Each number is 128 + 24 x the weight over the matrix's rms, rounded and kept within 0 to 255. Layers, rows and columns count from 0. Numbers have three digits each.

# layer 3 MLP up, 2048x512, rms 0.0672, rows 1293-1506, columns 256-319
203163114101163100109129140123104124114113121144148096116120121142102099118175145129140148113133161107138153081101136118177096142148092122163124114115144090120140153119113105098149104117127154
133102108072142143123086164122131144138113135112102153086133149117090115123116137088143126125114127094095136111114113151148148125116118120157144145111163070100111108130088116142144154106136089
106113082132088131134157134161105051104112110109119106085160135138112117091144133145159130083158134113095135128121135117171102074173171148101142122099118141127142178119176116109137150099137101
145121137160128150103118119123150145138111132141108119176183117116094093080106128124140185149127138139089144163128138130153136109140166127120138125132129171136131126128140133063128116120142149
130128091145131187095096147147081113116097136084088132121113170118143153098148127122134127136066085109150142161138149130122134188126108166131140135165104113149148113104132134113130124133186134
138119114114079113111120090135146141092091146144112119109111149125111154123122123193129113094105144127100146140115132135155133117164123174107125129151130134154130125148121107120113134114131177
122111142149146148128167104135097128108082172162187138122164184122117165154112112138141139133124143088097133123116120118128123161173107198142117140113109097119164106135157121143145114164132094
109115120112145110122142144112173115104139088136153156141131071145113095173161174086155111145072153086104118143031097109161168136122158178129163152124140099127120146094122114138141166136124128
156107120175110113132111136139112136159114128130136156138121150154082105120141115130139125116106094115110127126120133135138142121140139144158146139112180150159110132132156150108144151131130135
112123135108124165163103122125152124109121106140148108115116143094143087158123137143147147100131126115131132112122118124110135191163124136143153131131091109097120128087108102085127141108180150
138103092187117119151124088159131127122139137156143147148158088104100131131165131145144132141124064159121085166137098110149111109134097131116145141122157119105087095149145085135095107133124160
110141147128159093185197114139146090086162132146131141105137138110106111153138141143143100142108127135088155137136192138093144110142163101178130129126112166093116106081100085145149141091118146
130145150132140085141135116143153145150098140113110127167086117074126174115115155121137117152090156128137146126117115179144141127193116157118142105087113061117122106140099107117126133115177079
163169109132087092095104121167125123090143124103142125142142107120128103094134101143140134125083172108135161150102172114150139147133143166147170170160146126129095085127123136105117153140159113
189105167122139102153096117107166115165158099140152120167144132156133076149156149072149151154156125155105110111130172164171101163145127164159134080126146113119082184056114094132096134115149149
133139139158114120092139106125131130134125131128125098149094139143113124106147127105136152155128132066091177125131175146146143140091145133124110115122128087155142151131082114149173090067103107
153147111176091147098154085117123096172089126130125090119121133186070137105145098141143117128108116100080131087046108146146149101161149172103121163146145127114125162127104161082087084106145137
113150155117127151143101113125092103178135085118128144147105093137136164097124139116144127099129154106139167124064146155086145101094131166116120094103125147134179137092139117158154119135117135
106137111167087118153141146158120120120090101146146161101160081112104162146145151112145135141098126114130147082095140107083122130125134189085128144122103103132089154120118095125110131133092131
136128113124127163080136168124139155154118139090113163143134113136156113149103144112137137155109107097100118101093156124163162133157113114136102129077132145150142109136104130150112134132158105
115180097151071168095139099142183131131122093132126109135133095166108118171114131108140105070108131105105132153081150127160108099160122114103138143159117129104152114111119074102136117152115128
141114173119105163142161147139158127132140087103153096091109117135089128160113185128130138085105096100135175137093163172144138113110176123147163115132105121106071143105128098135090130112105149
145121130151110088137145112127139140110163141120098138071113120102147097133149105126137138186145121139105174122149133134097123149145118133127132136094101098140146147128132116110084166118144099
112122107110101138114137107157129138109137122156160131124084108129124095128083102113144104150097066116080129108134117141134089155170136144116132121092121086076081140132116159139171149122164109
126115133135155123143094133131126137112146113078148132117090170117115151116142150126133089128134147128164143132140129132137122137120084145159152109139130109136119127104139128124121100114121118
118108119081168079141107090140174107063164112119114102189120112113084088114116124145139101109137113134121131133150123116114115146146099121151169138111149125137130120120114136115155148116183100
127138089138159165077112074166153157110120074183158105121073104113120107134141096153156149115109141080075153131120137102131136145140182113098147139088132139108086102131067137136115098107099184
159102083120080155107140151127164104075164110090149096089100116122121130154204138124140148145175150119136116069108125133135114150168132155093113114099171128156105106123174094137164126164126122
140105115141132128101126151137125144149069133107128120130104122132099143099146135100141143097101167114141108100129168111164145109101111146098151136084134120134138154114148061117151134121124111
156167082127106151111122070177112126099115102131132135116138106134168092090157156161149138177147135093136123162124150141131123172144179092124116101145073143155125141102132116128147146101145151
158117116131117142150106147151173158123130151092126127128144109127114118115178111120126154109154100132128127148086133136115130123149122165123182099143159130106118138103150109126135121150107152
154105111153102101102081110146149112175106166155118101150120123096098092131169107117138148133109127158103147099114131134105119107147124125133155114144133115093114090100107134108146161138137090
130126091143104128166102151145121144120154158110155097103115103137097098109119120114133144124082077131114121104089174139134134140141103145154188096175165117119116139125122121107128153118165122
135101104120117175173125134134160117158091156093107175109115136145139127117139159132142139103128142120127134146116118147156133112119155186109116169143102152099132144104111119102185168163111147
120131100134114157154136110118148138164132152093108152163118140091092152163175144082139135148157129129134082090133076117162112106159124155096115105090082133115138124119107098122160182156128115
137141151126072128136091166108121145154098133120135126102140096102141124100138083114142119166107124068142147151110156142150080130150164096142116119097121144178135072103102103141137155087137111
158147132150120122136166107127084129144171117121172101139134160136101122110080144097138125126170151108119149110085146135131135123143138111129107141101104131090103128072119127154146158125145146
158137112118111116085126143123145177096143105084090157132130137145147075136168120125142120119122183134112120147125113105107139129123095139112112144101096124133132108146083124127130114140098085
094148098153134153118177081118171178116140164111160147144160137097179113161142112088136155122109109100135122136149140127167161156117145101121125113107141119178150111126124145102114145126117155
102105128123130138134110127163126139049120135119145104093118107143080124122189117123153129165148121059101122072146111124141102153116138168127151103076172140115100144139164163107116117145115089
157145102172139094136118131140123146184129124122112134147147158145077095119115132126142111099108131100125085100121130133138151111157110150141138129117095135104109107123130158123103111133089116
134124138137144137147155139182120120102157085136137128085127099102109145122150139101150089138159124101161108156127161125123146101142137125102120134131130113129135176140150134121129138171178143
142090114168091128148103143152129111137102107085150102098145117110121127126128100124138159132135112093143106105102127134131138172156155125106144124132112128111134152049110105141090138118124138
102111107124102096119136133185158136132129179128142131132101156100120124112142119122128137172102088149109205136145160117111119114164121147129147097102162111106088110114128152137141096123133130
146143130139125088141127144113163142118115143128150143131113121124058121137107117154142182190104091101116123113155110131131152144084145149065119167088110155115131129182130131146138086140113108
127118168144141145188112131132111099155076114135134097115161107172145119122142132090144113132131137110099153146094117140169136142195126195092097134109131166160135146114145109154137158146128132
125140108138094114121122153164142121089149110127144127146133132127080105134163119141137114159128123136123138079126118125127122162106092102161152120101197135107117133137097099105123111141149119
154115142155105154116122141183141089117146127139098151109133158108094127148125148130134148140141164123077128097115127130103092186132085173133118109083136121152088168082102145100105119115155120
142124101160093145135129147153147128107113143140112156167093124111128138119121141119133157147110129166103147082084208112132132093153143133141134127170120132167140116103049144124130165145134163
123116077127157083142098109185113158121137144139152128114111069147154106168125133118133139153108105116152115132140160101132090129135136162130127145140157121104157128136097086140099113152113120
129108136172093101125128083133134130124136150096176093135143126174088084152148106142149113105068106143067133120093188147135134163106138118111152108064127143082138091129129111144169139134140120
145128132107141119189127163154161153080120146119152176139083105112117134109185147152149132107104118121110125138116131130089111126139094121105135099083113112103094120123117124138137119110155098
151071123117122135145138128128153092080140125075120105129167170109103120105134123058145157132138092152144123114141125134126167094109156151084137114145140153138134119071135111140147149129151168
154129109142153107129157154218137090136111132099090143146145119143112112162180116154140168116147109144090101105119174111128169127106154123137126146093139123083092129112061128127151082098109148
158149111137115110099156140135149146147156114127126113107135150125105115149126138165131107141094111129116105118114161160110151144187126133113150121148103099128130138117081124143103106134165153
152084102111136110145114105126106110162124128127147131123176128112138121101122192103148113131166154114114110155101167181178091168134108155129073098104145133177147135067167149112128137083138086
130166122082130098132126152078099126103126110102132157120096104134115107093142152093142117147119132114110125135129139169086187168151135135149161138101129121171150106092117092117121157119131121
115113092088089140153112128135150141127108100060156105083174109104130091077103153133134138193140116138138141115119116149179119095163121176086136076128107127159136140135141114116139111162137070
150156112086119122088124094123155100128119096111124128105116132094117132209113091150144121148120108091114151140088169128190140094135148182112143119134120163131102132114110156123145140137138112
142125174127054117170152094149134148083176098118163126167125079151096130117162132134150162111085099087162101084121195130146108200196128127121098081105118110084119134142092129124098069159185098
165121191081103091118108138128089080141146080129117116131119116104124124149105170097150175134095154108046147113125129137124174140108156119121092134131088097099089107074101141115178132107102128
094088077159095123126111132098143134134162131135169108071119156177140108115141132152147086138104077106144183143137183118112093123113143162104126134134137105142142146116132151134142132141148099
135163113131166096093140144174094179173108077109125156126119117147150140172126153151137127144117106134102131137123119177095170142160114120147171150135123127120121134116140129122149118166121114
126090110112148154156121112146135135177122145132152121147118139140099132156125130127129132137140113141144161115139131168088151137117120146150135159128120118094128125128069143123109149139130138
119138173147103087113153133138160114105164125150139144122123115136116150119131097141149150100107100161103103159085140162133185179172129090058108120070132141111081122109135131143176190102124098
120142120115148132139133110158178093116070121129134139150130106130109129096118135114141114124120130151106106141115127128147175116113124116139118142118159143151139165131147098116122119157124089
211092148105160135131128160152159099109133130126152162078134135146092105162147110149148162122162106120081159084067164088149115117116117138104136145120111098137156103131162138125135099130125127
150130117133083162130132084151123158083158106150129119147067120093121137113158124126136123141122143091143118119091103115117106164168129157102084127081132094145130119127102105149101134150137128
128123128129131103135141106131146123081158160130125129155135158127124114145160170111137141127094107182113154098122121115127190150122157154139112128086093091147115089125103117115135129165150114
147119090090131137150084137123147147158159132124187122139170105156153150114152115117141176123126097166124129093136119135129135142092141102163162136121096125138087130127063088123119133141111109
099114143094136106128155178106175157098141116125147121109097058101143104108112138159143169115121162144068134144121125122148132145143123135098110112110110165125101124123159128095181131160139139
130100144158138148090085136132146123103074133117146162090079145136114159120157114176134127164124103114128122168091135201129124119150139123092128125118114148119147065100161146125143137120126127
136126132117091102130110139209143090130109122148136107173124169199133128125135153100143142122109201136103130162116153140127137144151082134145124128103130125122143135112121092123148139133104102
157161088143133169145087149122179129124104153156138125093112133098156103116146111097151125155080139135158156119160123118131160120085146152151144149143090135102131125136082127087167125139169140
112129128134094126152169119101129143108135158143102118110139115102133161133103189141148153135165131123130144102153112167093116118144179121094185138164195108168134145110136129131124119163119175
098119089143081115116092153150103086125120126158149149145180140140130122126152134100145137141120124137135113182124156158114181153142146144097183087140124138125123145087158155128122098075140164
133088159105140141097134142165137112159106106148147152132100116154118131153145176121141148136097097166134116116127153124130101116132107104167146097130122142105167106099153087119126105116082112
158157185159088159155134044155152131078133151100104125116085095131152097125164188104147127124133170141105142104136180137115132111157135138133139134097110132106157135107077129113148175129113196
128089128087130116155163101133154121131108148113198118121118101100135139144143161089136169100128103093073167087108133169148143065118190124105124070129102191168156132128156080123169107147140163
152120094129113165102162120143129099164127126137127097144144147118118138108098145134142111137076131152082156094076124150147105153157172150154125158108150155165159095155149103092153126141140181
140152170148120146155120086133142117096104124136154089131088156101154141160104107117135160137138158118111148123126154181162151135184130120121155081140124119154089151113111081121135152120132130
125126162116133105163124137160150118142109121132154112131104106146083136160161127146140142081139112148151129149145143134123142153116152131105146147154109109136126145131130153098130076133121186
143086103126135094117131114136137108149129135134145134150112154123127108124099124090139154122066117151094162176134157128110195145105131135144166102133152135134089094092140146108132158113109144
143117128111129154111110146122126124099134105123135109101145145151133136151154105120138154145137131116150167172127103128153107130110165111144152069130106109174129175162151137156138152133159094
117097186104122153111120147119146078128129139117092148147104164128153133120125131135136143159108111130100139149116137155149110146102136124128154140129163117118123101090146117107117159142139113
095121095111130091156159107175166111124169135117120073094134098130106148085108133105146139131103144120156116125122125132166147135128123143145154104186158105149114178102073162110148118107153116
147127133126136111125166157126149118117085129108125147108129161129096160191159162163135162121121150127142132114093117136111107160163146172139155120174137118083111159115131125139101108092146119
145139177155164114160154136144105155102090126116139132119107161114162125112139120137138155174169140099099146161101132123145117115138121130144128135113179111120132124113120079118151135102163123
124137135109125126122095130133152137149118128113132131137102113117101145169139115094133158156099150122106145131129119125164110124112150134143126105091118111085117145112092112087135127130189110
140132092100118087105133125125128124124159125140136117111142128108093118157137126076131133119112130136116144119150147156115145116150115134107147113131110171123132091126097127092130148100139139
163122138127091122130107130120132107061121177082148114192071105156157119135167150082138163129100111141061132109121165123152145121144145135096095105165093113151131115087142101143107132157149110
107084096152097141126150125122130160094114110137118138118121141156142129112144124098158150152123102144130155127122109119117135111147150100097121127140148155105122121077148128093114128102103141
130144172130142138139117129182090078123155091171204151159127150116131099091146129072141180084114108077128128155086137135085085123145143111091144068107095125155131162129104133113133084138129144
129129109117114136109136128135151137093116121131122134145135137151088114150136152131145122100106085107079140112124215097118110117114139130107116128102141104136155152134130116137104129148097163
156092124102146181116100128144105159135122116084110152124141123147110103154159154105148112133127076120077120085145124122115132105116162171150126115107129086156111149127127103134106127109116123
123175122137136197105145078157204103101142167138167112122128149143072116165147142156142114172116172073134155110055144134122118109130154090100141123144126165113126107101120113088111115124163182
119156108139172137141131167101110139143147153141122101113107138088144129117138115113135113120107132140092230060168125140151139089140086134121161115120135119094104120109133099099123158139122117
177137113111075139085083157153133178102144186155191118167107172167167119141158152139144146148175121100102122152138112133104112162171127133171142106146110119124126096103094124136149097153138160
163127099120153138120106111091135115114109093126118093128140118098160079175171131102135134165096148174115160106108137136101126131108155153137159094153100103142146138102100130115125127140135116
184079091147100119181112177134111121145123157110163122110125151099139134090155113125139131154105106065136137093091117137136136139124151107134143153153100082106121111118130138120140178159144170
133110156113099142139086121141133120147132130045102155130144145131109143069141175123133139108118108139111169167073101170140165114141110160107161116144071182153126094159091128095168117134114098
162157169175143124073126104119161123111148139092133134134138154115103084145183119125138144095121118127125136126158209132122138154121135141081129138118114133122111105107128147124140176133136127
149133155150069149137158074164163141103133129117110109147102114103108153084144101125142130122121121149144149081095168103147158113153141148050132121088158091139135106137138141126148154107129119
113104154135138092152122135109153125167103116195152137136107116169130123087107100155136118155140103134124153121113142167083170125128121147118148122117153143157098131139130108158162145140162097
150122157173185183115122128112198121095129144131179131115141139130079124132112136121135149116146125105146148124135148117157126178175150129097108097079110098111134115117147119138166102160136093
146130145164161146108098124121136145135150158103179110124165149101108146103129108137138172163130141073105165152072150152157101102128170122098135128141144126116134142115114086107111129068119168
152098109152114140090115149102162131150146125131114116069106083107078121133160137140127134122147128176090147152137137156111143146118114143109148133109173126099115118142120100142119169139101171
197163156138136093125115134115092123143154133150094110140087145097077138129148095128135134101096131123141118103105112188175143102164118134120121084134123098120085137155116083120123169139130094
122080152137112103100097129137160107100130126136124122155104121129117126151128129125140139117142141169110184130074125103165143137150114138075207170073171097070160113103124154128098108081128160
195122171165142116115089116151107140158105101104133134106120090100123098131166118148147184138141098081127129112132215130156113118143137086118134100173118129123137095125138160137163188124143131
131109124105170126127123111106141083098118079101158135106146096151086111094118151136154123083136114122120100085122173149132147095088138106132123097162069125154101104090067109123125182150096112
131101163164108097115126109120187103126088159134078122173157115127155166143174107101142139086108100137097154123152168101131141123118150138160125126095158141112162146122108071112106137138107149
120093087121150092098154111141116178121132128152115123107101129126156136137122135100136085102099105075137113127097136122109129175144141124117116126147135117099098154146139126128114150122138099
129145154126129085108148144177152122165107098138115095156092115104134135160150145087134139191154135104101203122126092135136144173154099149129117137114112125121114150123126088103142143113111184
131123140093133128091103125132102111134110142087172172063171153098127122158170190158157139122136095178128153145097140146156137100142145147112133167154116108124102133114144129120166134117120115
140141112120099119108143119096127166120116156139112086080138156129126087098133136115136113144122114129058111098115150160170122081137130131179154113145180166109100116130108116136118135150121118
123125178121119110143091118149129124131127135143122127123150146108108135120119134128139144120108128144116123130110109144133139157129093135136131125114146118157131139113148150117161142152125105
115104125113091137139114132140127160126165108118144115082113121152155148145182124135136107108107131109117103173122151132131165104156144140144127118142150122142108178129140131108110123162175201
126142161147118123124145134147151150110123156128113149130133115124133164100125126079133168111150156124158177148144130164098106142136131155125093148136114142100125158095134107118164129142101141
151152131110083137139148077130146132145124137134123157165142147141107128088141127101135180137100154083127143107142149148120139117145127101099106147122142095126127131135143137147124176139141147
154135105154114112098133122088135121094126143133138113145128126103109148129161150127141118150109114120151136130127141171150129111134147093113130077135112140183127090092143116106141105110126131
121087139131106108111128103159147123105147109116126125148080127141114154135109086142130145134135120103126126097133135131138126149133119134125185096141153135154103137126142098122126148139163142
099125124155124118109135097170135143132138147144133147141149148128119125119127135152136125144110115122104112123140130117129146123134142123126118162125120100149143134122137139106155138141133131
158101128166164130114105132178159171142125132131130115116085116174070116148141092117144107132147079137136130122071132127160147134128156137161145180151159133093126115112082161142116095122140113
127129102134105183091100131138141145101096083108135171110060119140173106107135096100145100098112118136075122126105157113190106128132155169149121137157108142113144116132129087120144112106108140
092125158111136122116120123121097141129153121101125117124139156156090109151092095128140118166129126144135117107117137149119150143092111181152120144148143139123148144089064117118160129105122135
119163128130112155089134072168135131152120144142143108109139098171108108098159153125141153147088134137109161152136156132158099155118164147093148130125122152176147123102125085158140154163126152
133113134160139159155137145116140087098076160144114114105146127170134119167132169108151140096137076134122158091132124108067161088116119179105113148129086159118143094139136137117106131172111112
117057105071104116148155154148112128149069183117135131114106146124129140160122119115149138114158145144120109135120126114179145081132141131162135144165129117124113131152106118162096111170097129
130088135141130110093096153143124148114178101111147097121117140142151123125164105102146212139127087157131119169136123134131090136174138156081142126133113074115128115098113141090151106145181083
120116144132128132149132115134100141120114104123143149150119092118103129123116155088145167138130143135141140123129122166124138095123109119121125138154069124159135085114082076129118110104149131
155121155125099152110139102154108114113103106128130071144125128129180130135119147134149137156101135152128116128124131089113123105141119136099088117122135128119126110120127104078108137090117128
118135145108086134114146112144162132122125144144084111169110108136110114109119193106137166087161118109093159114115163126146101146144142151181172102124153148075121154151186109110156123134168179
103161157121095091115137121122110152094090127114128127155102146122102145112105119110145161159119138116127174127129137139132123141138114138112146129117109150110128189132119094147174110162129132
150139163113161125104086127137144148109134139102170149134105162109123166133146121135139114167129117065149121114092142102126110138118127142146145165148139137088115093122124090137128118127143093
155109121119195121098143119170116148121121123166121104151133131117149166154137132114135147140097118076102151140079131174119109089121111151103111114096125135142143104105110137128152169126159102
122082088114101141069114137114123127121106116128120076116112118113128075141138147178138099150162165120103167121199116156130108129159132102135175125133096127142095114108099121125155081175145144
166128103127142107116128112144103148114130096102147079120132125125083155142118154107136177142083145136146131152110154142128149130110157139154149142165115126135150094101151102134107143180156128
119117124157129141122130116173095139117120127145151181115087106128111120105184126144132139162122110081192126129135140098100110103116103126134143127149176065107130116124095093119097141123149147
162160095118090165096130139156114093142094133172151113121146131137144141079140156153141149123121126055109152060130163134146129129113156121108147148096139131157138158112141145117154105141162139
180084153100120158141127134130129125148134105108120097078122134071099137107140131127143154160164171108138157108132130151125111101140153139085113105118145128139130137110127130129124125145140121
133089091134123112153103125167143138088158107145144133059153120146088175121132122119140131111134138106124141158122143139105151091116131102113170104138101150093138124145136116128114127126122112
135135139168119123078172086123134133145132136113118097123138130115096148134132091148141152134150119076106154096148182085148093161153098146124098104155083160121092137093058129098132139096132182
146170134188137121094142147156127145134114153109129138096099169118107118147101104108144143140143068132083142159109121119129177144143144179092146155107106107107110132134162113137119127158130139
118113156154103115155150142150155116130107062161098148145117147168111123109171132169141141126158109130137131100146155111070206158131101142138131130161174154108139126095154117139130115141120093
128114069125117105165140112177108140121081122126150098108145136149148122129111125157142149113111142157077125111116118164102160147148157111132152125129119118167124113065151117137174147150149128
134136138127120131151117160117150136082149144079159160133116134096111158079184139148147096147141161076140087109079182131101110126148140118124125081129165087132110106157115084165193118123128088
145138069139098167062145153105140146145130114155165123118097123160125086120163117135141124178127101117115173130132190141161098129162140129146110114147148116125091051067160120135124158138097153
136120158115141104145166106187107123099139138132110104114089099126086116098169141139136152178103083154110113054126169116142131155111155194130132112084119100123113123135157114151105169136117108
093094109138131147142109139141121135148151126168115144142135115122154126069121134111145151113098117152138134142105130122114128158133105155156093067136141125103110159113138092132154166076139152
135147143134138158169132118134075106150154142162117115145121155107137113074113120100140129173137123144127163114103171147146110129120195129140175133146113143110112164068112152133133126125133157
108164125126110124160120137140162093136146127115164110118134087126162128097151146159138131101117124173152184083181150124174142144145171157096117159073135138100118099139146126124152143157151119
109107148133086172095113113160112146120152128158115132164114147132133126097158130093141103170154115144107170166112136142152155135146104129080103097114114153156140137160150090118098143110190109
122143108123150120131167114158113129120119136157139125101135131065137140113168159128138169122106121134064102090125190116165121111147095158104126111119137140184137138129106163136149094140157119
127106144113152110156104118146145131144130145163110087132089142104085119128114114126137165132086140114080141086107106155126127114162134113134126071117146088095101133132128109141098129165127096
163124161121155128099103118106122143150117137112147159105124129138148127177144185121143130140118135108123178119106134151109161114095142154160135107139101111169126124099136102107141148152092142
111171145154117134139097103181100150127117129129141157180101151145132093128138149155142143089134152136087144120111110108137147154125165170175146134157096091108123162137094117118136096114128156
129141088149120159099132172119156129105098117097129182129145097118123097106112117148149145093116120142140127154096137112117160146183153105152145088135170113103143147134118120128123136102098127
131126151134170137114088149137128134092144130113134098135134166117109128090143180111132154171111113128138147100133130130136171089136146115183105141149127136150103100115120119129134145118167129
113162101147139115082132067147197135170134083134110092169178122135129106123139117174138161185139089143098116103104143161146105159157185116145148126110132148139144141124127138134118147125167152
150115101099114109160132141128096145076092112114197145101124081114095104112156199113140179078154121144071127120107114146122115113145149176146145145125105095089127127147110124162163105129126121
131136118152112090148094100171164118087142143092137146110087143121096103131166134155137156139137140153112102123108114147103172172169140166167140130113139122128140126083162068144131169148130131
119102154104109092132106133128137094105088181124131124154111148155084123146180124131129125121105096146122142112115120137142155123122089139110170155085089143117103098128112083135149088148143118
138141107108116123121139135152171083114120133108129129176146158137149105166167130159140117132110153158106129145108130116146127166171150100114152134116153135101130082128110115146139137142128163
112111107112122103171153147144137129164088127127147111083147116123155102127128143103141125179126094135078135087089113176142143138146160158087145141130120097108146182129122093125124144151136106
136149157147139102127101157124112135121084170155107109138103138183086128104185095142149147134081181136112143125154156122133123137142146143126090134103130101139161158114104114109128088105154154
128092146091112113150128138169129139124131117093126134134118084133147120125152119139140156153086111102132114144099092130099122132102153196135144133111138085125129142123124108117157128158136132
124140152180079142100104155180080172127115110152168109087081140148132104178128083110150141104096072082119160161088140117124101143168143141111132081152136125127142093129097134098108122151151163
186120131160122144093113138136118139091132133139129144160111135142099168118174162107132120146128117117131142154100116148149151082126089182124163110130148127097120119124110091107110090146144165
084103054130096136121100146129095144104150119089130170123140135109155179144117108101144123121110137149061107106140147177132142151137094134133135126163125119151105115102099120139121092117129118
158122161103196116170142137131176097120118155156117132102083135116060130133122104129150103091147114116133139099057158105134110117151145133151126116139086130182124089116128096090111134158143082
102104119126132172104160107126108131119111164066110136143150092118125117108138127165143132168128161145113183126114153162130112144143148132149143158105113101112110096134121115158137143132135138
170142107179102124130142134117113146123122144159121099125118150137088119128162133121143163185119118149119121156114128147151146182129152127088129109129127115115119121095113100117143157108139094
106139077165128156118118092117161088105158144133124107119135103102116098117108143118156145143119099122104109141128160125142123114167127125101171130103132112099108135141115139130101119116125140
139103103090140141176119130160133149132108088127144109132142182125104152131155133145144117182126134120158147105091151146129090141145163182156173119112094143091157124107169072093131096133144117
109102177097113156088169118120098138121154126121112128149161084122123108157112117089144191162155146115146142148132134138149143143127133140140126128122107097131136110107129103130157131108130151
130081106110102098133099168137099142116145134108132127102119119145149146122159207153145127134150129140110130079117115109116174119135106121152140119105127103118105152128100125134126133105146128
125121114132123141135147095121138106150125131089150119150160129159136160176138086136135130101143140058103093171116115146149145124113141135161163130119114062114151137117111118140093150149123132
133124145146115103126101138175140109106090120113121120133126151144156152165119132101139166151123123118152182147089095140119120091103122128134120148171115146151141111104112105153125126166129142
125154126101141156162110118124141112127106151096122128146168104141135109123123167108150161141162122156116150100149140146137115098124161129090099162125103153138101131140116114097185125128141117
128146113135147154085143148113171116124151111098164145081124122089107137108169127131138124126132143104162165122124136152139134126114142121118186118141150116128142103081091111094126157170126145
106117136135163069137130134145107100145103138108135109124129120132118155168113151077144141138102106113126139155091157128161173123095115138089145150161126131145157106119079138133146119154133125
131163122157122165135126157133165104112104103113169124127086134131117158141139085132141145116090120099125129115115132128140142154154113105112160112154158094153136112133115094136111154110155133
112130145113130087144147115145159112137119123093121124138136135142123142133163131105127112077110105134111129107154127140127137116142129128121151098150167128143095122087120082129127119158154128
117112153186156112138140141157116105161101123135162079106091128097088122138143113122138106146066089121169151132140133123129129123164167136140118117071134122096110124133058081112090140110137139
110114138106140112137140142160142161112116162124151128114139125089107110186159155148124120129139115121100156140141152144135129147157152146102154103103143146097160127134129112111119159155119175
102095116164128120161148147113107132143131153132093093112126157164120122151182122102138134090115120181144137143114108158081148126142150159121129119086173128138150163049144088128133128080131126
138139115103096126147122118124135137141137131124152112141090142131156144103139130114132131149078147138100119115155112147155156139100134151095152176121131182111111142087112091138149151172121155
181190105087105150132156111132091104087173134059124077175094086124127102127145180138148136099143091147137103123121138169108155149183133147109154108093145152114068128123137139121158126148142121
139155131162082116137155126149149134140125107138129128146085116141121158127094123114136094148116108147138121113115154119106145130165102120106132144111129138088098142123098127128137177107098144
132100066178068172169139096159143125195139134134119126114158136130159092123151160103140118082146098117100102143104107147125111173119158163126149113118110094173135172110134137150107133149127132
176146172123109149130138114143137124147161133130109130131154129131108126157143113102134167198160103144053102137125149133099116140149104136099084132108126162117125128130135103081166197113153138
153151092097129107096136089151108126076165124075143094132155165128096131150136102133139079110170159063167126160106154140138102140171164140174189141129095114134139155079125115102172116138148139
127172098113126158132135139121073090118106128149143103157107086106126115158119086128146137118126077093142123090106178163165116147165166157105168143083136115120147122093100120105143114109114036
141118126124125125126116130138131124113138133121123118122126125121117102134141130125160136134115128129108146132126131138127130121137126126126133129130139120127145124114107114116140132117131122
144126126082114138122084096141143137070158099163174117109156137117117128111166136136137117141124108104161086117077137107161106136110135125118156154092102115106150139137115104133157103127143132
141124104114122118076101111175135123139118151065155140129102108139093122122126109119144120127124099103122115111149143162148078128100113143181151142115116075083163165136134133129134171105144099
126123128117132145146124128203142117151107150126138106092132179134101134086133135148129145136131117124097152111126120157138162138133153105097093124122104133100147132121144117138160128149097165
116111085124151172108133145176115101132129168094130119167154115118116138108120138129140157145088167096100113163139167091156185116164115140068135139128123146110091149098137123130146124173086145
135101167167164059143129158128135089173116126128107124142154110141058161132133118121135109102156110107133136129125083201122127139160160098135122117137101117128134189155135131059118146108141123
115111122120148110123125143107143091138139099148100093146118096107151111122120132124144129105120076165107124152154086172120130153141159124130197138152126102158110161054110129127157128126131096
132142129115103113101152068130099123083130121138107154108118141110169078141148134071148207152127146122084190118125170155126161106136093117106120135137126175133109115129114133088127117093096142
142131137149154149081144158115132118135116132142126091159106105172106107136138125090142140172111128145116198120084124115133131118130123106096152141099173117101115108104104151111142146105118095
174118131123085170131112101099129118100085092105146124142119102157130091115112118121151175136109145096154137166084139110151165140147120102137137116169111138126092102103129120117150151131149125
156080126121113090133115130104105151117165146117144157129105115139126141145107086123148140152142129064113137149127174148137111161132176152105123087101126123111101078132139147123147145126158108
126121110150122110164150114135120165141118137147129091158072154096139101118148132122131166111128129099077130128129115112182144143133155139125109132124132137138150136095136103104169143149111136
141119094136107127172116170139168132131138122089123145148105108149085133137154110135131167110111103160102156163146166109141127135115134179164146149133141112127102129105107116137141134138124122
103158159128132101143146085151159160137114141169076129120094126118116114124131116139149166132077084109101136142140147134139171147095125148178107069116161105120126112119125112135161130156139096
151111167073151095105117127098180144062117125119175107112129117134114173133118160140140143132144140114118156118121136126127086128130105133118082135134124150125127144125123139103148143174135120
143084131089113146161110097159163130071141144133132114148102144126085120155116122090132125133106135155132150136114108125126166102112169135109151105165119150171105111131145109130133110150142160
137104124191139152095103125127128128148087120092160126145124099125098134117194149210151147082117171117140115145132125101182125109197125150123097131114138101154145092165103127158181140118126177
141151150113128091139071103176118159076100164104091097179117144147126119087156141123144103130125134154103104104141143170143154083102123168065164138099136146101097158129168128117144132122122172
105128125157130135164147110181126104102152124152131079151101104098126118128122152120131119150122139141131150148139160145164110118144167140103107146118128106147131135117117129120123155162140160
115134169151132102096103094141151140135155130099164149143135114134096124117168143126129123149124136092118132098118111129115117104132110175126144113071128121122109147129104129128094137100155120